From a checkpoint of a small transformer trained on Wikipedia: tied embeddings.
Each number is 500 + 40 x the weight over the matrix's rms, rounded and kept within 0 to 999. Layers, rows and columns count from 0. Numbers have three digits each.

# layer 7 MLP down, 768x3072, rms 0.0995, rows 218-239, columns 640-767
601490500570552511494452540486435478480483551584464500527508432577430498526501545469457493494521518522549462486498565541559564575457467509489508497542594446527568457482556445532511518538465474506424477539481521537523497424489460596530440487527529492458500513532528451486517575490500466457530545482495447544449457524554482461500459507490491464481470526474455494519503529517477534443533
540514511465553450517471551442486454528480479491523492531517491568495478522457529520521539432493516458504446527498515425453477467449530451557445550503519480459529515556516494520498513548536444491563437504441479558473478418447422469562526536483488539434541494466504526479526464503540465502466518526481467498549465479510413460539441442530506486479506483506482483575550533514455476526472
452491524491449430482563460498516461515504453551549505526517565505498501553510491441489483521500513486479453454536396479539621478401520496458492463460489480534468469517487571525465474444450516538462526501529486478454496426541479515511526563502443495506508501614494496462567481525468488445532572507483498576437582512522545501508537514514471413478451561500548550552453473555541507442465
545430466509489501507437566418474550462461463469449553588481510491525537562454483453586488457541469568465538473485526515592497489570517535538497541557525551453480484493457485514498563522457464493503517466536491536532616447480507477413521550450501487582449485509472517520477552471501464437513533440477404474472542425494553558435487459505482509506441524484464444509412549494522512533467
519454471495460493612464488500484555475590440446424514500491577492482528487549479508489453466461544482512527436460466444518499498518486485533424486461493455499453518478488584456501494452544415489507565518493475527542480525501444417506470495519492447476495518556476487517462434493500478510506550480470523496471514471483485528514487519499487485539534530524499501498504485512502532507487
472527510437552556477449473479500526554517506472516536481533578501537527539546502563534580495477479511532477455482543532509489503578527438479441475525490487480485499489527472545531474474439498521465518503526586449535436529517491499443489488466478556478474523544535454517533495459504497475544539414482429494461514440538499454489548507556493489413466564493502462451460427491527511528519
522479527484544519402547427436492481491474486523538522524459583537556552509484521494543476523475466436483464483542538459550468487586522486546485503511544559469491505518484551502538494486543503482558525528498485519499612465475539485517503494487467503439478571433506462557516509446515479602495446489535518562483513543552518563512418514554500460573607446533554509488512488541516502468485
461578501482560491510490579515368494560474504436516500449458467435499476511407525483494460560495465468509462563467556531547555495460478507522401511528514545506546495495522519455551564522546501582455492572484509504531450567545490422503534514572426570554532559447484512526478465479455515457503565449518544561491520495402488437603521518595564553488399453480495568469518536524531497510529
428440517531510459529564489456550559556487499542452551454465520476493493468471539513509401519559440450507492468580470550401536455467503481461495587503589522543545468515530518460480544540562474476506462432493529532495512556407429519413442506526421452482456511555575545558454499509585522504510488538450484420481489503438511506478476508514442549476503505557457451469536485604502487507520
408473549508522541506464509435522425512537509453462482552459473454489448497522539474531465482482462532526558525481560470510448447567503458470462523412524596565486506528534548527514543513419518472613493492436534420599489626517507490464513446454561529601490460423495496422533560493546507469534507525490523515476494572460541598458515560497492502480491408433487493518532476531499542438483
595443468479528427554474441479483502506481608502513545481511479542493480480440493578535430540483607495501448596444479487530555565505494460518452450466409477455512491526482557589559530567447511565508523496479393556550493518483515480527532460515441542512511528417464485604560647482491494510497527508476495437557399511527482445467538541489501481563539506527491552536451459502484462465525
567452500417471482573498552554531486467546514429412473531504578492452461452527498567505424496458523542487525456481523538534476552439490451528506507541545468476490514495469500471532509469541558480503525495525530518485501478460535633561527561499559516534536457459553461565494514532541462463510522511504471486492479496493509441528465523472554509580450561430473540473445478464453440501521
460502500543463507542499475552532456426540573545512475537476524510484483403529499466518539561510415585466520578522429472478520515580395515516420407435459508442467494493478499472429463509494397450562496538438433469461504510478530561513534492571502534524428531503546453561521562421392423582458540517536477501490473507475520491527523481568536495515529495492530483513514508494480494517573
517502535486468473471479566490427478486482475538536507506459511483458496504563550466468582480471483511473442513493548499537477470554564491546501532533537492525449496531535510536562436585478490504532536442549481483494527402484488484519403517477452503539488506505533538459533548404457487487517467516527466508497447544488448470484470467487502450507454490464412410499431462434566545458577
486516528524437527516528485430562478438529497486474460504461516452538562504515528558556551482472467446469484495478508420559469544507457437490581479520517478548521517535595435498477523504489474509533398481551422513524467516500453489481452427505466480542548480525503509510487454457418498551497500460504550438529524558425505406516555460511435431481480473573557468499478544485511519497502
490481496556522467521445486493512522492571492551497503509492512484478544464473572497440455518525508544471411505505513410454542494594496569471493591572526503487535519453486514417521572499465497515412474507414469517497489392527550473532488563550500496429521466482569468550455481507451515529519472447502552504587520470441499559454490513556497469507526570445514496478562556577497549436491
441490520550555477544511416492562539474455514446505515560584458520478450539477620465475501484537568488511492491521491496530554428524461467466476522504453462538593440469491517476492484468473498497520540549475560477540539667444471512514535467537503563514451553524509541474543501584501505540496535541520485445380536513581483529497552456480511493552474499557542494485526526503524530541512
557538505471553483391487485495582455505542467532516534483517471508536426500520498521493522529560421543453416496510528533496531535472454517491544478416483482483407469505550495450525537516589534502508509466453457496532472480512492452481430545443591605508521606500522472568471507534502502467498493490493525516508548525530544419509516483586485459479442465469533449490496478484480531461525
487464564490543456466466541528543471486443521506412537542494507518478576520413506528507551531519528465432508427532458459534526516552470483433469540487434529501458491517492459459498470504475526505517472514498448492564424559519468607410542564471522481443509545492407519462561485504417460461480525461462506609445445452472515468588500519530555532521492495471451453544531443493494481462510
529505540470517467421541516484509487420425513495434548546514475552586471569478551524530475477492529455458565481507544516498468509452505479514489465535521483506470444515477474492503472417514489507490541484403511480518514578490504627474510474444530556531519500515478502470534487532467492457429499525579515535547546516451473514476507594490461517514443447508473556481559588464471616453465
473447419517487483501493506515498516490447532428515564491529508454564502498469503470488441449493477478508394499430496545553501598558491471519544558568553577467460555527452536486515579544475484456415483427477542510535575455471530496456498535528464529482462450457570520419496549499430461506458505492471520543549475350492472507528511477542503513575512525486571468472503532535489473481520
434479500511439455512478530492487557526478458477452516468465486497537503491504549423536468541491488505497448527436471453506551463482433560507440558455478502468420548515485523542467507568580459529497441529467487550576446477478536454462533479463558539415472516585383520500507541460504542530604454478480459522552497412550531451492472472597540471475514558553495492510465485438562515496507